Weights of a small GPT-style language model, trained from scratch on English Wikipedia.
Size: 10 layers, width 256, 4 heads of 64, 12.6M parameters.
Architecture: rotary positions, no biases in attention or MLP.
Training: a variant of Muon for these matrices, 412M tokens, 12574 steps.
Each number is 128 + 24 x the weight over its row's rms, rounded and kept within 0 to 255. Layers, rows and columns count from 0. Numbers have three digits each. The size before them is the row's rms in percent of the matrix's.

# layer 2 MLP up, 1024x256, rms 0.124, rows 163-171, columns 0-255
096:116149113101128125150191101101159131081131096120147098171117152106074111112139124148153087100076147147146154100130113136142128082172093126129156136131100128158106101132120143111114093127111136152165133182118133120127119115142146130112120133164123140133138076115109145110106122128148160131073071155179136141118155114159123148137136106141121136123146112132165130128096157176119147171145133102156095102145119117154099134175147142134100132148159145112142112167121186124102148105150154112124167136114108131117148107169139121123167134114130061116204084144122138101141179084141123106138137129134127111136112181114125149125148161103100128121136119127115122150143144131110150144165144135135114149153093114120154142131128091078129092153084134106125091158136126130101133104140128
102:106121120162148139101133124114098169177138144116148147166107169129121086102103145135144130135127125190119111091152140086099118113124139122114125103161154106154181128177175115154113138107134139140144087175096157130125120098101130137092133127099133116123155108088128155166130095109117119079172140109103114177116146122082142159157141128109132161129134137126144152140137171161096121129133153123147130117134150115110127127130116142154167156182101146123130116127146139178096141135097093086123127151107121142082117122121106086126133110107126166155163082100136091113134152077120146082108159109116111110153112104105122125102137135132138149165101103095105137136135153133126074145118140132102148144144165116132158124125165107140056142165124103150144107077149094147122135145126112
118:118117129162131170109158110138117118114168118107138134102085133148163136096135117150115188093164155072112093144126137137093113151142106121142099189147158095160090156086109142147112159171187145140112144116091140126120117129113139145108115139102122120163110090174128135121122143138137101165136099088115145135155130174135115147046116177115140116130167110168136108150110129151137146089147082147117133108126140119116107141134149115102107108162127141124112119097093134142129132143137122167122141137132105135134058119162171148110149136093150172164129126131143153145093127137116102081102132161147150127121138125135141124104134135154152135135090113124158146139121121152131125147145111108172138090084145141124136131137053118116149097151124129146147107132179121110149105166125112
106:147120107091130123115136144146089165132127102145154141145150099170076121101110147132167134168159130100151109143144168114126137144103129100114146127073091150117156123119107126163171110132113109071112136101128142105093125116085114165099153124141122155119135103145139127116137128118148128150191131120125177121152143121141144101125079119109081131112178135104124108061124107131116138138136098154134110135129116132123154143130121133146118133141131133116154094159118165080134098127100131117095160159141128198111155148067078111122093127164166179130135173153171091121140177128178124170135106101168131143141135090145133120136107128134138108136143112152160161142114114113104118121078117154130105167119145115114119160103104160125124136127148132137119131100145107095149140088105119
107:154159154139119104128159163112152163107160148114122154172126131145110135163137137103103136089118105140138144106131173129104122157123122119154098159120175112154137138106138135107115173134127140117129144104078141095116129124108117141117163125120161125137097064094102143097102138074129113149085133118112147129130140107114132103094133148101107117094156142097114118146134162128119140106094139105142146166098112135135119086136144152095162080186119123153117138147158169104083081113142127125140108169163109139079169123096089205137119157124119106116104120128133132104144148170131133143128125106139134122127143081120161127087141106113131147138162185157103132101145144129115126105115122160109137143145188123117105138166104123139156122082079118139147162128145154112184118130130149
097:156137152114126126125103141147132144148144138131109131150156148105177144120106119124124093138128133158156111125122111119134102180093170112113119122182157143172137111156141189100171160145127171117153120081178111156085101152137090161124129193137141149132143138130096072162158137157135123124129125158133153133129129144146167124152127105140129088149164166133083124130132082178152151107149147128102104136144127162139140156118119130109127131116161163186123123134144104122152140120129159124133146109170126103165104083101136122114165128154129169087142168128108122101166136139120139098124120136157167162150153109092126101152104143115151136121118130181135164094114128126125134156090128101129117131110141125124132146181094088102091150130150143145126149140127111154160121149164176
075:111096164128123103138143119149114136126142109140085166126159123100119152159153089108130114125155138110149143107132119129139155152176155145132103110116169156120115158130111152120168105129126155134122135138122093162130082122143124137107120120127137124061094092154104124174103097126150108142147140121140127048139121093148144141176124127168109105154124081167119105148139153093112112162131105164136132196142132128108122120152122138073105097141100108111124146159087137139150147172159149096121113121135128135174106133098136130109172156103088096111118089144186137133119131146121098121179103165144089164109128089126119106068113063124076122142124123110127120145144116145116107108136138172113123164131125120151164154141147127124153102138132125121105137141142136143160143146098144
105:115135128162134157098131095143163112154103122159166120099104156159149133130155072091132104111094138179141150105117128126129143145135139109094085175117114125121095130149111118129135082118092117061143137120161149161081092125144116066117125127126097147137132176151078127098140170144133110076104134136129151141126091108121074164157131139165105123116139088138155119134140095153142099118126094090106119141137169155145107114097137117136163159142128178114119115121131140103096104111115126166120131135141122142169167146154160139136121173098108124120144154142115183094119087141123120096120096124144141109148144135124169141140119117143107128186146124141089089114083060083089116162129146133128137112116140128099092156131128137130141105128113123149131133155134125120136131127145115
097:141134148136178113095124119147110143134170145139131139114110121110141121114118093114136075112106122161146143140145161129081140129131163117148124142127163138117124137172152200125170135145117131139155156158075117170116097130101163111150145153193102130105091121093123176140132118128116164120119121150111186106140115150171133121171125158141136150137102157120141126110175146119123085120168099149116145143143126115110099100133119126125148150133113115105139168173122170147114135121185114161112152157152109088101149132138088119119115117134124112123147150140138125132091126112132172122092102123160180126117149163131147127086124148123172172134088115131128145149102097091137105151150128165109131079070136152137099134140059136164128102157111145162127128133110129124132103123121141
# layer 2 MLP down (transposed), 1024x256, rms 0.0293, rows 163-171, columns 0-255
096:127155128137122126137133105135139122104131083163140082134093153076131167133148129097167111162144147161132139107138165111101119143160114119141158143110102169117112106115123132117125126075080087152134108113137122115147084108143116104177131136139130113121145128118134092137127081136121096124128079098187143103137137116126142150116166140126106102122134083141165151122110158188107153164184120119116159110155142131137099132187146136156150154157126159101136103144145149123093096122121114154155126149095080128095131096115164144145124112165125093121129116103130167128130189102090129127097123122137147112185120169076117135161127141103120072102137141118147105117111169135150151140111104114131100136157121136094139130128109064132130134150099110143137135132158101161137097115154119
104:150091128153114122164116157137102151151127109114141134096087086146059145095150104092096147145177152152080149117130115117133129117152109115135144119076101140123162136135112160118144129138110152130198115177130150108153104130128166130055155177160143125126151142103099120124126145131097125130128104134133151129139108108174092109117141137087187145114124108104127136127120147135122092108109132151101126131111127179139097079116144126122128126152100187153101159170122140136125152138125096131138102110149138099115102149125120121105095106133132100131148159116150110167118143138157137120132142156118130170121112074082098087125170130118123128094137130088093137116118133129138117123131151094125116138119130148112131166157080105088120113128138180119126132144094111156147151075157099
117:102158101163117168105133146121110151109103144106117119105107159122085120124126124103155177104073149107098101192143099119130137160083107088101100097125111164170136161130156109109138131101143115142140152143117144150170125105143154144118103135169103127148148117134158123081152113109172111133136120138102146137178130107098133114128148151122141156154148090133108144154138109138136173091158128134085141158123129145133123142155173094101102099125086135149096134110081143159100146160167115096087139126134125123154123121145126108145099134118113130133139133160116153174128146146120131082091170077132165130112106158155136124163125138149133145150132171140133133152081092117137103085116153151168139111120140084144110129158095096139163114118129122150085083128138128139168131140150103
107:188158113141119198127127121156159148091166112151080106139142098115125094104123112119137107117130142144179101141130125152136100116074109123129137170157110111151124107134166127103139105120135130116109140142163125133102119134127119108151125102117101119138121083053173139145082132110117108122122157132132140135112106157154110121122091125150076113147151138091138121123132101103116137171116166152120129125131115110096179143117141134099126146162100139110122151126131135113125142130097087106092146127115153178097114129114110130137117137125146081134087172132121124109136114102172095126116088102145172149147122115145135095127122160142112114146111158188163113147136093154149076137167147131130084201135133114091108125070105113147129124134151139133138148115166099141137077125117136
100:135109155167138160106152136088147185101134133139118125090149121143135114151129167148128124133145151158152116175135155132138114106153080151149137158166138123113073126110114105138166101120132178096126094075119123155153155156127134148130157128144119125159105105134109132188164130147128120137173126119101140173107172119151169134125116107092139115082055157128189134118118135137148187153134145120122102144135101177122127123124079122111131118145137111127154124135133107116091168104112141128155158181165116112092116128107147166166110134142131101140120127152074124097115148114135085096150103089134100119146103130117148100120149131109140120124129113142113152126095131115138133147157130151133162155122136103137126151084126125159141105120179097172109130113148101124099120086162134
100:134149126140115107113149137132163120141128124106129140152120094103142116117131165151179126148111129088121127127135168096103096137137163117137140097108112134161132125134157161133156176117105087111148163074174134111124094139147106134148137174110137155172153136100116137121135122139093172113114113138070140108111131135135152104137155157153135129150122164110101137141164146141134152149090118085104120165099127110112147140125117117118140127103078126120148127169154096180094146156158119127118134143160144102099151129147138099172137140169126125062140119139169133093140154135146132143148151144142198129084129134095136134121123109121166114115172121199140124115117115123140102162114118126154128144134158113131132122139128147078076163129104104126140121174126174141206118107161121
078:141146137129154169114116115109115165125167146109124105145136140095075156194137109105112133150125132166120075141119092157142129145117116129100113171111122120089147119118125143148086110117139098113135098161138124162125103132127177143085086130157146115139157134170109135111143122144123121159145101103156090108142107118094137095160127124150085091156082132154153155116113116131108137103140177108090153170118145156117140138130135122133127162123148124145149099172091143082123150135169146126154093103156154107137063145127110170105135138120082088157121108102111142135156139107116138141122156150135115061140160168150120102120082164108103125166134159107124127170119171121136159144104166109123125123152108164095150117130139128086095128139144097126114153123157119116117129105109126
095:101099126105109156098102197158101137138121089149111100154126115106123120130141151101120124177139127112148109134121118147134132132169121116146124051142127136138168160169131153164106126093152135168132123161142120094167129127132148116103166191105171140083121134114141167123132121105109157151168104097105141160110107173121167105129136125136123147095108164116138139161153138132112174161082117099126123168162090138108129153152147143142100136132165110146121147134133141079159102128145118089122156121130100130089131141162136095122117117138086127157138086103137137162121120113132134131121094133121106126119157052102154116099156111099137140081090140087122119140107123128144137148132094146154132101121155121154137110102135117117137133105091160156131117133114148147196121152097110
098:151101150143130139114081141100163097153081159105148121166152137079123140122091142124157103156142120119119143150133186136131128130133192141144131086144140135111124115160139187119143125093144153158161178106127120156141113104149121140152136148152106142099104157130117158097148153105127139128101155159113161123136093164188124127124125115127130081123084139112126128138114138139124084094133171125152137110177134072085134099118139141152151163102129112118119141122146113125126160126168142152141108110157134093149162169134060124124171108115111135126147140122123116139075139124141119154094108129184147137074105166123130121122139128141130120139116141177177149138104125106123153138117134136121155121083127155121090178140092137142171093140115110117133125108115177126111125104100129
# layer 2 MLP gate, 1024x256, rms 0.129, rows 164-171, columns 0-255
101:084171102091121120133129128130167135131183134133097154132148124103123108149171140159123125102106138114125162141145126160140143141113140131132126150101112145141097122129154121104127136138145107154138151109149140128120129153105110116154139124146135159154127137189150062156119131147148119141096153118122113122131047135146127153110134148132092111128115114166072118113119115121115110097146134128079129171119117129109136081153128181145091130119160084067118161171089146106166113132146129172098098117130151126150188145117154130116125151167131116150128164095119163131093141157099098153122096146188106147110154157118187153130104123129089157126112139149137149141118176156136165139158115125133114109107103127156170147153132125115151116119085180097146119161128121117129124159112147
121:108163136138100168125173119134108098101142096100127107095091125124116134130156136117150188112144158085154143125146158163126056153117132124155101183119152098137116130082167121158126154131142151123096113163113141114130114109097121110111128133137122140167124078137149093117105117178137104137103108118131149129133128159136127135125120134123117094139144096150159120155094095161151106091124080113154109118127143100119136126122155113180129120155093145101138131137115110147154142124123140136159146119139114155126055110182120171131142112099117149109191137150136162150107098129115106099118138183122119134119133096124168087126122105123145092129126105140158181129155102147095131140148105119186079110089125147123124104115069149125112121118134136086164131143134126130135154170128110
111:106116138183106120114124103156120159120099133101123101127133125123138121127125099126133162127149125144173130150143102190116108099079137187089125124119127138093156158128133159089144152163152098107145166152118150123080140134105143128119128127133144175108137097118162133144098159159114116153111075096108182128134151109142134122132120158124096118132141120133153140106119117114141081115111132150175152148144107130132129108155133084096135148162086152123117138205071121166098131120108132130106113154116101182085106117139104126128087108127126189123141189104133129069117122137152120116125100161092171120148115158151131138136108120108133135119094140124142161131113063107090145149143154165138129134123146148129108135105120168110110137098097105134128139123133162104121110111140099
104:144134109171127151098101137103161139135141129109124105140119081124126140162091093134102139127127107170123152106102148153095110135122097137117148103123123112128110164160196105122113131135135107135148110164156147130100147133106141142116135124113170146174117121096132141104112126132121127130166125108120133114138168137162134100179152138134127121109116119118091130095131144094135074126126120126127208100161097159177146123165162143109162117124097125140145137140096152132124072138112062117075121178140163149128114165126105156122140094159134118104109135091125108129152150175105138133166113121142141166116177139126182121102092154124112153131156131111105167140138116149121126110085143143143111137155172132100145133170150123091152127129107086172126133121170168140109146101137161
103:162134118068098116087139118140122147114147128146119163112125092095106103103143147136143150138103125098127120132100144078126097112148122107158117132148140111189141107161178154113121109110112128120151147096137139106143144122140145113148129121104083128131145134125145142177137128118069125086116161140111133094124106121158145109102138102123130130163117134106140134101136175131156142119100135123072127154133121097128126108147120124147111152101084118115198124151113131143135148173147127146165132137107092114121133111097147139191142129172083112089139133138112141103147184118101145138143139136149113144104091131073114127125112099144128145163159119133141131129121120144155084113118124163188128159142171097182132107121153135110101131127112119110149072178119135128140123115216112
076:081129096111154096111150150103159112137094127125139144183124118127151074123097131178153120100128110123102130140077094159098113102146137187110172128171159128112118119123169139128138127137088115122136163129117151136119214092134130147136120134097133119133103101104132145107118154075129128177116120085151120144130164165121113127174160166148110161121107126126129131115146131117110150110140182147099151105147126121182123131114101132124119122123093114121135109158074129158150090106141107130118133117085149163116138154057148143098113113148132139139109155135100127150139126145125105140149149117105143134082121092159155120184121150142136103142091117106140099142155144066111134134111116161159109133148142126141140130141156152115100140099105122115164117127138132128163150105136173
101:137113136124138132150119137157128134093143144121130112158110101155094140119097177160113127117127133065097106087113126153142134137106140132115144080111128106154108140112128156111144124060144112134139171119096099128134147134088093157070143153128144152100123123148145155159151073108097137192157177128139120140145152139112121115132088129147149141098147152133105099106144179155108151161141124181127094129110110091072151118119158121121127128114103176149135120114088090093162152088149151113110123135095086157095123087098071139162151098155143118146117120127117106170144115142161131091159114143122136162124097150090105155124129137139149143105120127120175137157140148124141136135114125114120117141177117111178136119111139111136118098139131126096085107096110162142116117116145128
095:128146138142150089101115108116144113097098127118127127126156111114113107144131099117180122105111113169120175199131163175112168134111124129095061129146162131132123148145146107130151115158124111115143133165091141093127126151126118132106137137099095147126092132134087142147112141141129151173139133171088110151111077111166136129079155129152166146091119100140148152133147162106153111115104137160111151177104103144109196143099120147105125148133109113131152138096141088136148155104177121171064116156130118126138134117134122110129126129114100113134156125094123156150117147116127160155120112128187147173139133124184140136152136088117079146124099104167142137129140122132168114137154150162119124116124096132114122057126148134110142093126109145132090095131137115156150126146120143